Each number is 128 + 24 x the weight over its row's rms, rounded and kept within 0 to 255. Layers, rows and columns count from 0. The size above them is the row's rms in percent of the matrix's.

# layer 6 MLP down (transposed), 512x128, rms 0.226, rows 467-511, columns 0-63
size [103 102 106  96  97  96  99  91 105  99 105  96  94  95 113 108  99 106  95  95 101  98 111 101 101 111 102  44  95 104 107  91  93 101 101  97 103 105  91 106 100  95 105 107 104]
[[126 145 116 106 105 152 121 173 120 105 109 150 137 173 135 142 135 114 162 156 132 150 122 114 128 106 148 122 148 142 100  99  91  76 133 147  92 114 108 122 110 115 139  98 139 134 115 135 128 100 113 108 125 163 166  97 144 119 104 108 130 121 119 132]
 [127  90 137 135 138 116 136  99 145  95 136 124  95 167 113 152 167 123 135  93  66 133 126 165 129 125 138 108 148 123  94 130 144 118 118 126 130 144 169 154 104 122 109  89 143  96 133 145  93 174 129  91 160 164 149 122 108 132 128 123 136 126 131 148]
 [124 122 123 102  87 142 115 144 148 163 161 146 128  99 102 162 124 121 143 126 119 130 123 114  91 104 126 141 174  97 129 132 143 142 108  85 120 116 145 149 120 132 130 142 136 109 138 112 126  74 157 139  96  87 116 101 114 115 153 151 133 123 140 131]
 [117 153 146 152 109 120 149 106 147 140 152 153 132  67 146 121  75  61 146  88 168 113 137 150  89 145 155 138  85 129 113 110 119 121 117 150 109 105 116 132 114 136 123 124 110 152 115 100 144 120 127 102 149  72 105 132 173 163 180 128 132 121 130 111]
 [113 140 150 145 103 138 119 112 146  91 135 109 103  80 185 127 103 119 159  65 136 110  79 132  95 175 110 101 158 125 114 151 124 130 120 106 159 127 130 158 116 125 123 129 111 123 137 168 124 125 114 133 120 103 176 118 127  86 122 138 135 144 127 150]
 [144 143  92 119 155 125 124 104 140 161  96 104  98 104 158 121 139 114 116  89 116 174 101 146  91  85 165 165 144 128 121 154 135 114 127  78 115 105 150 127 111 153  92 136  86 100 123 158 102 153 144 154 115 116  79 124 136 148 150 158 153 103 155 115]
 [121 127 113 117 178 103 110  93 160 168 106 117 139 140 133  99 122 109 112 120 129 117 111 131 145 123 110 141 106 136 151 165 136 142  85 173 151 113 135 145 109 118 140 131 172 113 148 122 138  95 128  94 100 157 160  97 105 144 117 120 145 134 108 172]
 [154 109 162 146 113 149 144 158 147 167 148 175  96 154 108 150 161 143 147 147 131 123 126 110 115 126 109 155 119 110 112 150 112  95 139 145 154 138 130  92  89 102 105 119 125  96 105 141 110 123 149 145 129 112 120 119 102 151 152 123 129 158 131 111]
 [100 115 145 140 167  92 122 114 134 130 142 124 138 121 147 193 105  84 123  92 132 124 105 158 140 170 129  93 132 125 174 135 148 124  90 133 128 115 156 158 132 117  85 108 144 156 146  93 148 134 158  97  84  98 119 160 124 173 166 119 126 111 117 124]
 [130 123 115 124  97 139 105 111 127 127 101 139 114 103 106  98 122 118 129 148  95 146 101 137  82 118 142 143 172 138 120 164 175  90 134 114 138  81 122 121  97 138 115 168 122 147 151 185 131 169 133 129 111 143 118 142 144 145 120 123  98 128 132 119]
 [147 119  95 128  85 152  95 120  88 131 158 120 130  99 160 122 139 117 139 147 125 114 128  82 133 138 117 107 116 137 119 106 148 109 138 126 156 128  90 176  99 121 104 138 119 131 151  79 121 148 144 187 125 123 116 147 171 142 118 115 126 107 106  95]
 [ 99 114 164 168 130 119  92 157 122 151  89 165 128  75 118 120 166 164 146 112 165 151 126 165 145 112 154 102 116 110 117 109 125 122  90 121 158 132 126 151 108 110 128 161 150 155 109 117 152 129 131 133 146 116 125 111 124 103 169 119  98 122 114 127]
 [132 106 140  97 140  95 132 147 144 129  88 102 152 131 165 143 126 164  90  98 149 114  97 139 148 154 145  95 128 146 112 100 132  98 115 125 117 149 101 135 168 130  97 114 162 107 146 110 120 123 140 123 105 144 173  64 165  92 155 141 123 101 150 115]
 [141 156 109 127 107 148 100 135 149 138 168 112 135 116 151 171 119 154 131 117 122 119 131 144 159 134 106 143 130 165  96 145 125 129  98 138  89 128 112 127 125 113  99 110  76 141 164 123  86 162  97  71 164 141 114  78 123  87 129 108 143 132  73 117]
 [140 140  93 120 161 158 110 109 112 169 149 142 126 111 105 133  99 148 153 119  80 147 133 139 108 133 155 164 130 171 140 107 129 142  98 123 124 131 147 124 131 140 120 172 132 107 118 128 103 121 108 152 173 131 110 121 166 113 121 159 132 105 156 104]
 [136 106 136 113 169 107 151 156 116  85 110 178  81 112 101 122 120 158 129 109 120 105 157 139 132 136 102 138 102 130 137 148 163 136 101 171 112 157 165 132 156 114 172 160 152 127 166 109 134 106 153 156 129  75 139 165 150  96 119 116  97 140 117 119]
 [138 174  95 134 147 101 124 145 133 132  95 120 129 123 170 125 129 132 160 150 125 114 133 141 121  90 111 135  88 116 108 128  99 144 126 142 110 138 172 105 134 132  95 126 139 129 106 140 134 136 130 181 160 107 123 111  90 138 100  90 132 142 166 144]
 [177 117 124 115 130 100 105 133 113 131 133 131 102 123  84 143 107 160 143 121 155 108 104  98 162 176 130 139 116 123 103 127 153 107 124 148 101 149  96 159 107  66 148 145 167 120 141  94  91  95 124 107 124 143 100 114 164 141 137 156 126 170 151 178]
 [115 141 118 124  81 137 156  99 109 130 116 123  95 127 154 163 115 161 147 104 132  99 159 148 110 143 153 114 147 120 122 129 180  97  86 156 127 128  86 147 104 141 100 117 136 118 112 134 114 130  84 157 144 106 104 169 143 121 112 120 118 146 115 131]
 [100 147 105  85  97 137  94 170 116 144 119 116 120 142 163 181 137 153 164 153 120 134 145 112 113 148  69 132 118 124 104 128  84 144 131 137 138 130 159 104 133 116 118 121 149 139 120 111 144  62 154 162 108  89 158 147  90 154 138 119 152  99 129 136]
 [121 146 160 111  98 143 182 110 111 114 158 130 134  74 102 132 145  96 126 169 141 129 109 158 141 115 116 108 117 115 143 149 106 139 118 162 114 112 157 129 146 118 119 134 178  96  93 117 112 140 130 115 149  93 112 156 131 106 156 122 109 146 149 141]
 [137 132 142 128 145 115 113 110 144 130 144 145  77 127 136 147 140  94  86 114 139  99 151 129 112 139 116 111  83 191 104 146 115  82 118 123  82  89 119 128 110 101  98 119  97 131 103 120 146 156  89 122 190 155 122 129 131 182 126 115 140 182 115 139]
 [134 113 135 103 145 113 147 137 141 103 138 134 192  95 163 130 102 165 124 102  98 149 113 120 155  93 104 144 174 125 135  90 149 130 156 108 117 116 134 154 110 121  75 123  94 146 153 207 155 192 143 120 131 147 111 133  88 150 115 131 144 128 145 120]
 [162 119 133 113 124 116 136 143 130 126 120 115  75 172 126 173 113 129 125 156  80 115 136 140 179 145 123 109 105  78 120 107 154 157 110 135 134  98 139 110 152 170  98  59  96 153 151 144 171 153  83  89 134 138 141 122  82 123  80 138 140 119 101 118]
 [105 110  94 106  97 114 143  81 122 121 105 127 150 117 132 103 148 147 104 116 146 110 127 137 149  92  84 154 152 154 112 120 121 147 137  96 116 166  88 137 131 122 129 156 103 178 170 142 135 168 137 146 110 137 113 149 142 138 126 107 155 150 127 131]
 [149  95 130 110 138 145 103 175 140 179 116 117 109 130 129 104 137 135 105 119 135 122 114 162 179 129  97  71 112 121 150 119 104 122 113 111  96 133 129 119 137 150 121 129 111  97 135 123 131 133 111 132 137 136 116 112 139  99 103 153 135 127 170 141]
 [132 162 160 118 122  94 108 204 121 124  96 170 141 121 148 154 119 126 182 135 101 113 145 127 135 140 108 139 119 146 143 132 157 147 142 104 156 101  98 121 159 121 109 109 140 154 115 134  99 133 126  83 141 109 141 107 163 100 114 124 133 122  95 138]
 [129 145 137 168 150 166  82 169 134 136 108 117 141 102 143 106 132 109 152 183 116 130 132 184 135 145 108 110 125 176 120 120 131 148 130 128 121 129 149 121 114 150 115  97 164 108  66 122  72 158  81 113 128 139 138  90 117 159  94 128 128  80 133  78]
 [147 163 140  96 112 135 125 144 125 107 131 114 112 115 109 123 134 102 159 157 112 124 140 133 163 139 145  96 107  91 118  96 100 133 158 148 110 170 168 131 138 112 113  91 119 168 132  97 170 100 110 145 147 124 150 190  93 119 145 125 115 129 160 127]
 [122 116  97  84 125  92 105 131 137 145 123 129 153  95  95 101 160  95 112 167 124  93 123 101 140 128  98 172 130 123 138 119 143 139 113  97 118 143 132 133 135  95 149 127 143 145 116 147 124 137 154 146  98 146  99 114 109 145 161 158 175 140 100 101]
 [163 135 130 128 110 148 117 125 144 136 126 157 135 117 150 146 107 127 112 117 166 144  92 138  92 114 141 108 138 109 108 113 100 173 201 169 162 114 157 133 154  73 142 123 115 106 153 168 155 138 165 112 106 113 113  98 141 140 166 134 107 174 135 113]
 [ 94 144 160 175 131  99 157 136 162 173 109 123 117 113  83 130 149 125 126 104 182 151 121 117 130 122  80 139 145 120 108 151 140 129  90  95  95 101 118 138 103 143 130 118 148 122  85 148  91 129  94 162 107  95 109 133 125 160 156 118 144 145 152  64]
 [126 155 136 137  99 130  97 150 138  99  94 150 127 124 109 150  94 157 106 140 153 119 147 113 145 137 146 127  86 133 121 127 136 107 116 147 133 119 133 131 153 112 145 126 133  95  71  73  93 125 102 112 115 121 173 122 193 110 155 106 146 169  88 125]
 [184 139 141 152  95 142 132 109 135 128 119 150 169  97 105  89 147 143 146 118 127  88 124 118 121 162 129 164  91 120 131 120 114 156 182 162 115 114 118 118 115 113  96 120 165 117 174 112  79 184 121 157 120 162 146 129 158 154 112 109 138 157 159 162]
 [101  90 126 101 107 148 131 100 106  96 132 196 101 149 152 122  99 119 115 115 120 119  80 118 100 192 130 171 155 170 116 120 108 120 135 108 148  93  95 157 181 162 114 153 119 114  93 126 108 126 114 122 137 106 148 160 123 109 111 132  98 108 134 151]
 [140  85 131 128 147 145 135 151 111 146 136 107 140 106  66 109 114 113 147 160 105 114 146 141 107  73 109 146 124 126 150 144 119 105 174  80 157 122 142 169 109 160 137 138 143 135 134 121 143 127 119 115 137 119 142 165 126  95 162 101 128 128 131 117]
 [120 143 131 105 119 130 133  93 140 129 124 105 131 138 117 150 133 164  98 124 148 133 151 129  98 135 168 111 110 147 121  94 173 100  86  94 103 148  89 116 129 106  89 126  94 161  96 140 144 120  89  93 143 112 140 115 141 121 159  93 140 150 214 152]
 [139 115  90 145 136 117 123 128 135 118 119 122 106 131 167 146 175 115 124 116 135 143  96 132 169 130 164 156 139  97  71 149 117 120 140  65 113 117 136 103 155 163 130 110  99 147  98 138 109  99 132 120 109 147 155 144  91 115 118  84 121 122 106 134]
 [138 144  87 138 142 120 135 151 127 139 137 127 132 109 123 138 152  69  97 134 126 134 118 145  69 103 110 132 146  81 137 152 102 159  99 128 129 135 148 119 132 113 115 121 127 105 152 117 141 130 148 156 152  83 120 170 175 141 117 149 118 133 100 207]
 [ 79  89 156 153 102 120 156 134 161 123 134 163 118 123 112 132  95 128 195 101 148 131 162  68 133 120 149 114 125 107 108  97 140 149 135 157 129 155 117 131 148  80 152 132 167 139 109 117 151 119 150 134 139 149 102 119 135 127 125 172 156 193 120 130]
 [148 121 155 106 142  96 125 156 160  94 125 103 134 116  93 111 173 110 114 110 134 111 159 171 189 152 141 109 141 160  90 128 157 188 149 127 132 131 144 106 122 111 138 101 115 149 149 137  60 128 120 133 156 132  93 145 164 122 140  76 152 107 129  89]
 [ 95 129 124 155 147 132 111 133 142  88 161 139 167 103 160 176 129 143 143  82 174 149 143  94 147 137 134 135  99 150 156 132 104 143 141 138  85 155 116 112 130 155 114 111 131  83 144 119 140 166 111 143 129 158 189 125 145 153 170 145  82 161 105  99]
 [106 142 158 115  80 138 110  82 103 119 140 121 149 146 136 129 122 136 121 158 134 173 114 134 152 141 169 125 118 122 145 167 134  98 121 142 135 164 137 124 135 135 133 133 164 120 135  92 155 160 160 186 145 171  98 174  74 119 130 165 180 142 128 117]
 [140 148 104 126 125 110 131  92 148 130  99 141 132 169 185 121 142 149  96 132 133 134 104 104 123 113 117 125 150 135 127 120 154 144 127  95 146 126 149 140 159 153 116 124  99 132  72  96 150 128 118 175 122 133 122 147 126 153 102 117 112 149  89 121]
 [149 129 100 123 140 153 161 123 148 115 172 145 153  86  97  81  88 154  90 117 126 136 113  96 110  91 132  79 158 115 127  77 107 112 125  76 148 136 152 156 181 126 111 142 179 128 125 114 116 134 122 167  69 123 142 117 118 167 109 130 124 126 150 142]]
# layer 6 MLP up, 512x128, rms 0.236, rows 468-511, columns 0-63
size [100 111  93 103 103 110  83 104 100 101 104 100 101 114 105  96 106 102  98  97  93 117 112 105 107  96  40  98 121  99  92  92  95  94  91 100 104  90 102 100  94 107 106 105]
[[129 113 128 120 164 139 139 159 168  90 143 120 164 124 111 109 108 124 134 138 124 169 149  90 113 151 144  87 154  82 145  90 119 136 123 155 137 101  94 114  81 126 120 132 156 135 121 111 163 128 121 130 131 146  74 115 145 122 108  83 172  83 138 125]
 [107  96 135 140  59 126 118 189  93 120 135  90 143 173 142  93 117 103 111 139 144 160 154 121 173 112 149  96 160 140 111 102  92 135 153 144 162 133 132 139 123 169 125 138 185 149 132 125 171 133 100 107 134 128  86 132 153 129 135 131 143 115 138 138]
 [ 95 108 145 168 123 132  93 162 122 139 137  97 118 131 175 116  92 103 103 160 143  81 128 136 111 144 116  83 162 133 110 116 157 132 141 155 144 186 102 105 117 152 125  98 132 128 101 192  93 136 105 168 124  85 169 112 117 111 138 126 151 112 145 136]
 [133 113 123 159 126 155 124 149 133  95 124 127 138 136 119 100 152 104  72 146  93 151 115 121 123 103 141 117 139  69 162 132 103 129 144 110 165 133 100  70 123  98 114 117 129 103  94 112 147 143 109 163 179 102 117 165 172 118 154 145 115  93 101 172]
 [145 114 117 190 128 122  70 108 135 147 128 106 136 107 120 157 100 132 124 120  98 116 146 153  57 126 122 106 132 113 116  99 113 130 154 150 166 129 117 101 137  79 146 152 130  73  98 117 104 121  69 136 125  69 125 128 164 123 104 101 108 119 135 161]
 [124 135 141 198  92 133 128 121 143 172 125 114 100 146 169 135 114 153 158 112 138 134 128 161 126 129 113  85 114 195 178 153 126 139  95 141 101 117 146 126 112 104 120 171 145 119 129 124  68 142 138 150 152 100 160 131 123 148  74 112 122 143 110 147]
 [104 114  79 160 128 126 134 122  90 116 139 122 118 125 114 159 144  97 139  83 121  85 123 175 113 115 120 139 116 137 133 148 163 114 109  83 126 144 116 121 114 165 127 100 120 134 143 146 130 130 141 142 142 104 127 125 156 128 166  74 147 140 133 119]
 [122 148 105 142 132 146  97 133 152 143 129 106  93 159 150 142 121 102 129 122 134  94 130 144 135 132 156 127 117 110  88 105 119 145 134 146 139 133 131 150 131 109 123  89 156 108 157 128 157 128 121  98 151 131 153 176 167 148 115 100 109 195 127 136]
 [165  99  98 153 146 150 157 138 118 134 124 102 136 159 130 123 135 155 132 154 165 156 120 102 146 131 168 138 108 123 133 123 139 141 141 124 119 151 153 115  63 126  99 105 139  86 127 144 160 109 166  92 118 107 186  88 107 150 135 149 152  99 203 163]
 [ 93 154 150 123 141 126 130 114 144 149 126 130 147 107 160  94 157 163 139 103 175 129 127 159 170 109 156 118  99 150 153 136  93 116 117 163 111 145 150 141 154 122  87  96 111 110  97 148 140  83 143 136 139  93 182 142 105 101 150 148 132  65 130 101]
 [127 134 144 143 170 179 121 143 163 131 122  84  61 128 158 144 113 168 113 131 138 161 128  99 152 133 140 122 108 138 115 146 138 112 126 134 170 119 128 141 153 110 148 155 157 107 135 119 144 184 155 109 167  98 177 159  98 128 149  86 141  69 125 166]
 [152 120 116 113  88 136 143 132 116  76 112 116 170 131 147 149 157 129  87 125 154 128  64 114 190 119 109 113 121  95 116 144 135 126 141 159  87 135 111 115 116 122 112 108 150 179 124 103 142 101 104 101 119 121 134 115 164 132 126 129 135 128 147 180]
 [108  98 157 152  93 135 155 141  98 122  83 102 121 155 130 120 130 157 145  90 157 152 146 144 108 148 155 153 135 159 147 153 124 152 146  91 109 161 124 117 135 104 109 105 104 181 123  98 118 114 135 161 107 113 120 144 140 117 120 116 136 146 104 144]
 [136 142 135  85 115 138 143 142 126 141 114 181 117 146 131 111 132 163 105 142  85 153  81 100 137 135 154 169 130 118 141 179 155 138 147 129 132 122 125 113 125 134 102 178 133 137 155 136 146 148 141 130 137 126 170 119 151  66 135 101 127 133 134  99]
 [142 116 108 145 144 100  76 132 171 111 115 175 141 117 104 122 139 119 110 179 129  94 144 108 134 154 169 138 105 122 182 106  98 134 136 139 163 112 138 126 130 137 138 130 118 129 113 120 190 144 124 144 119 151 186 126 117 110  76 100 138 120 153 158]
 [150 122 135 147 123 138 115 142 152 115 156 113 152  82 122 153 128 110 170  92 151 136 108  99  73  89 130 157  92 124 127 127 148  88 128 102 129  99 129 120 113 152  64 126 134 151 109 127 149 104 139 135 142 137 137  95 145 159 144  76 109 138 139 129]
 [134 117 134 146 126 127 131 131 139 146 126 132 175 141 143 159 108 140 157 138  93 139  75 125 157 163 120 159 113 118 134 177 130 108 165  84 119 141  91 136 175 150 146 154 122 135 130 153 125  96  77  92 134 119 128 123 151  94 140  96 141 130 103 108]
 [134  90 107 120 155 133 125 121  99  94 107 169  99 105 168 117 140 196 104 131 112 116 109  64  96  89 142 129  95 103 113 132 131 107 157 129 111  76 132 140 146 152  76 111 155 122  79 103 163 121 128 133 131 134  99  84 131 105 110 158 102 148  97 120]
 [ 85 134 159 107 119 166 122 125 108 110 107 167 126 114 151 117 107 147 119 152 114 144 105 103 151 153 102 139 135 104 190 124 141 106 142 133 130 167 135 136 113 149 123 108 161 136 131 156 136  99 105 132 104 107 154 180 153 149 121 118 123 138 136 127]
 [120 104 179 143 112 118 128 101 153  86 151 110 117 134 124 158 107 111 139 134 120 205 142 119 148 148 149 116 148 108 118 138 124 100 101 110 144 168 147 139 154 158 103 147 123 125 114 127 176 146 122 116 124 125 145 102 121 108  81  97 127 149 116 110]
 [159  91 108 161 123 142 121 140 159  83 131 156 141 156 108 105 145 113 123 103 124 100 151 143 128 142 147  94 120 135 129  74  93 118 119 156 152 109  98 109 172 174 156 119 138 114  97 144 140 140 124 161 126 132 126 132 150 139 123 136 116  81 159 100]
 [104 133 112 125 159 112 116 144 185 101 107 140 108 143  90  82 133 112 120 136  89 137 134 138 128 125 129  84 131 111 100 137 124 141 108 128 131 104 152  48 146 147 149 104 157 107 132 161 145 116 126 124 121 127 120 103 117 157  97  98 122  91 160 125]
 [103 112 116 165 174 123  97 120 130 140 124 114 123 167 112 137 145  97 130 157 107 145  77 114 153 107 121 112 101 151 153 129 103 110 104 118 139 166 147 136 149 138 146 129 101 135 172 122 153 170 101  73  94 138 170 105 120 123 116 115 108 148 110 110]
 [114 131  91 144 117  87 116 113 143 135 124 120 117 123 179 125 114 136 114  94 155 135 151 103 104 107 138 124 124 131 173 121 171 138 121 122 134 179 114 147 135 154  90 151  80  91 122 166 135  95 130 128 157 130 152 154 126 190  99 120 129  92 112  85]
 [121 172 131 135 133  93 179  99 138 132 136  95 107 108 114 159 144 126 110 120 152 147 107  92 141 126 140 166 145 122  52 146 159 128 115 118 142 128 144 146 104 147 123 124 127  84 125  97 123 107 146 121 111 137 168  78 129 109 113 155 125 160 104 130]
 [110 116 146 146 112 137 174 116 118 131 112 136 122 122 145 112 131 155 171 112 158 150 102 117 130 113 187 105 134 133 126 138  82 149 139 125 104 120 113 157 128 161 121  92 144 118 114 139 119 127 147 178 137  95 168 132 107 127 159 120 109 113 102 132]
 [157 155 135 141 124 127 160 135 125 104 166 122 147 207 115 123 123 147 127 127 162 140 123 108 106 127 119 147 121 146  80 100 124 138  74 164 177 152 105 151 177 120 156 121  84 135 141 152 156 150 105 155 164  88 148 158 126  79 123 124 149 123 133 123]
 [116 136 142 158 129 115 142 152 129 102 115  80 127  94 153 198 133 122 161 142 127 166 123 125  66 162 161 135 145  85 125 107  86 155 156 103 119  94 152  96 142 132 137 117 124  94  93 118 123 128 112 134 160 150 133 137 105  93 108 113 126 131 137 129]
 [131 163  66 114 106 163 140 107 143 115 132 155 108 122 146  98 144 112 104 126 175 127 125 122 145 152  91 136 144 114 146 170 145 115  92 107 145 138  98 115 124 176 170 129 113 121 106 157 143 121 104 148 151 117 137 172 121  83 145 157 138 147 136 141]
 [123  96 155 110 119 101  83 132 152 120 129 111 153 132 144 125 127 156  92 133 115 136 137 119 129 155 150  68 133 120  90  82 126 149 140 137 181 175 131 100 177 125 101 109 122 147 136 131 112  96 107 106 157 120 188  96 161 160 159  95 146 139 126 135]
 [122 150 151 128  79 131  97 131 130 142 136 107 146 136 200 150 134 109 150  89 133 121 129 124 131 134 117 134 120 153 150 115  82 124 163 103 171 169 115 130 142 110 164 114 136  82 133 172 109 143 133  86 162 149 152 105 126 135 123  89 141 100 132 164]
 [139 126 110  80 127 146  97 142 137 102 135 120 161 156 103 136 170 132 105 120 142 140  98 167 113  99 119 103 143 178  91 109  64 161 189  98 128 138 116 182 133 159  79 115 119 142 130 103 158 101 103 141 132 144 151 154 135 106 107 117 124 120 111 160]
 [121 121 154 116 126 111 119  95 143 148 143 134 131 143 146  85 166 120 122  95 113 146 123 130 161  92  94 176 115 112 122 161 101 126 131 146 109 169  87 149 130 144 125 132 123 115 112 108  95 100 154 149 144 103 159 149 125 146 126  99 128 141 128 153]
 [103 109 181  87  98 110  82  91 160 137 115 142 151 180 140 120  91 178 104 154 116  94 130 106 116 137 130 140 135 138 120 117 163 148 149 151 136 165  92 130 114 156  82 124 161 129 119 143 185 125 122 175 131 151  81  91 135 104 132 160 120 129 177 149]
 [127 145 152 149 104 139 148 149 132  99 110 155 119 116 161 157 139 161  72 124 136 132 125 142 121 119 152 124 138 137 156 107 124 150 142 125 114 119 155 119 125  96 108 113 121 181 110 171 148 114 103 144 111 114 122  87 153  87 109 170 123 141  84 140]
 [114 139 151 136 153 102 103 118 131 126 163 149  83 130 157 126 132 113 122 140 130 108 153 120 118 150 112  92 137 155 129 123 201 150 119 125 104 119  74 137 120 124 111 165 129 121  98 139 100  88 135 116  88  72 136 127 121 117  92 101 131 128 142 129]
 [128 133 144 127 104 138 168 134 178  93 129 108 170 119 124 117 175 103 113 147 175 164 116 131 115 114 162 142 108 121 160  82 109 167 146 133 140 129 128 155 157 141 147 129 106 122 144 144 123  83 138 128  99 115 162  90 133 109 162  96 123 149 201 127]
 [139 120 122 152 123 131  92 176 109 109 172 120 113 145 142 128 159  96 183 150 170 127 122 114 155 140  79 121 111 153 132 134  96 143  99 143 119 127 153 163 139 159 116 140 109 118 162  82 128 108 113 168  72 111  79 118 139 139 144 107 148 106 190 134]
 [ 92 131 120 160 103 117 144 137 121 138 150 100 120 132 134 131 156 200 138  96 145 146 121 106 122 126 142 150 122 176 125 104 134 132 157 169 136 130 134 119  93 174 121 166 156 117 152 104  99 173 150 150 135  96 150 146 159 154 101 113 174 127 108  71]
 [133  61 149 114 110 126 115 114 164 117 176 130 141 128 121  97 117 108  98 106 113 129 123 124 125 166 177 104 157 105 138 145 117 160 157 141 134 125 123 100 103 127 140 121 159 132 110 135 113 103 137 118 120 141 156  87 104 147 138 114 129 120 136  97]
 [101 132 115 144 142 150 115 134 166 161 148 102 155 140 112 165 168 167 122 176 165 114 146  89 138 123 112 175 145 124 127 148 145 150  97  99 143 102 113 140 107 172 132 120 131  83 124 179  94 128 154 148 166  91 133 150  88 166 147 139 124 130 146 136]
 [111  87 125  88 120 106 122 144 151 141 119 104 137  90 146 128 120 155  96 172  73  96 112 157 106 111 135 122 114 106 146 125 139 147 136 153  84 150  91 117 111 132 166  89 117 157 138 114 164 113  81 119 174  99 148 137 145 152 123 145 134 117 139 126]
 [ 78 126 132 141 108 155 107 157 115 111 125 114 119 163 138  81 116  96 112 162 148 146 132 112 119 132 148 140 149 112 150 180 153 129 135 110 172 103 131  91 140  98  72 152 160 117 108 133 126 119 150 156 154 111  74 127 142 112 111  94  79 125  92 155]
 [134 146 162 122  96 154 123  97 108 158 168 127 110 169 180 103 106 163 114  66 121 148 142 126 127 149  91  78 126 122 123 151  92  97 116 124 124 145  93  91 118 141 161 152 133 100 153 171 159 123 166 108 122 112 133  80 142 127 169 117 134  99  84 126]]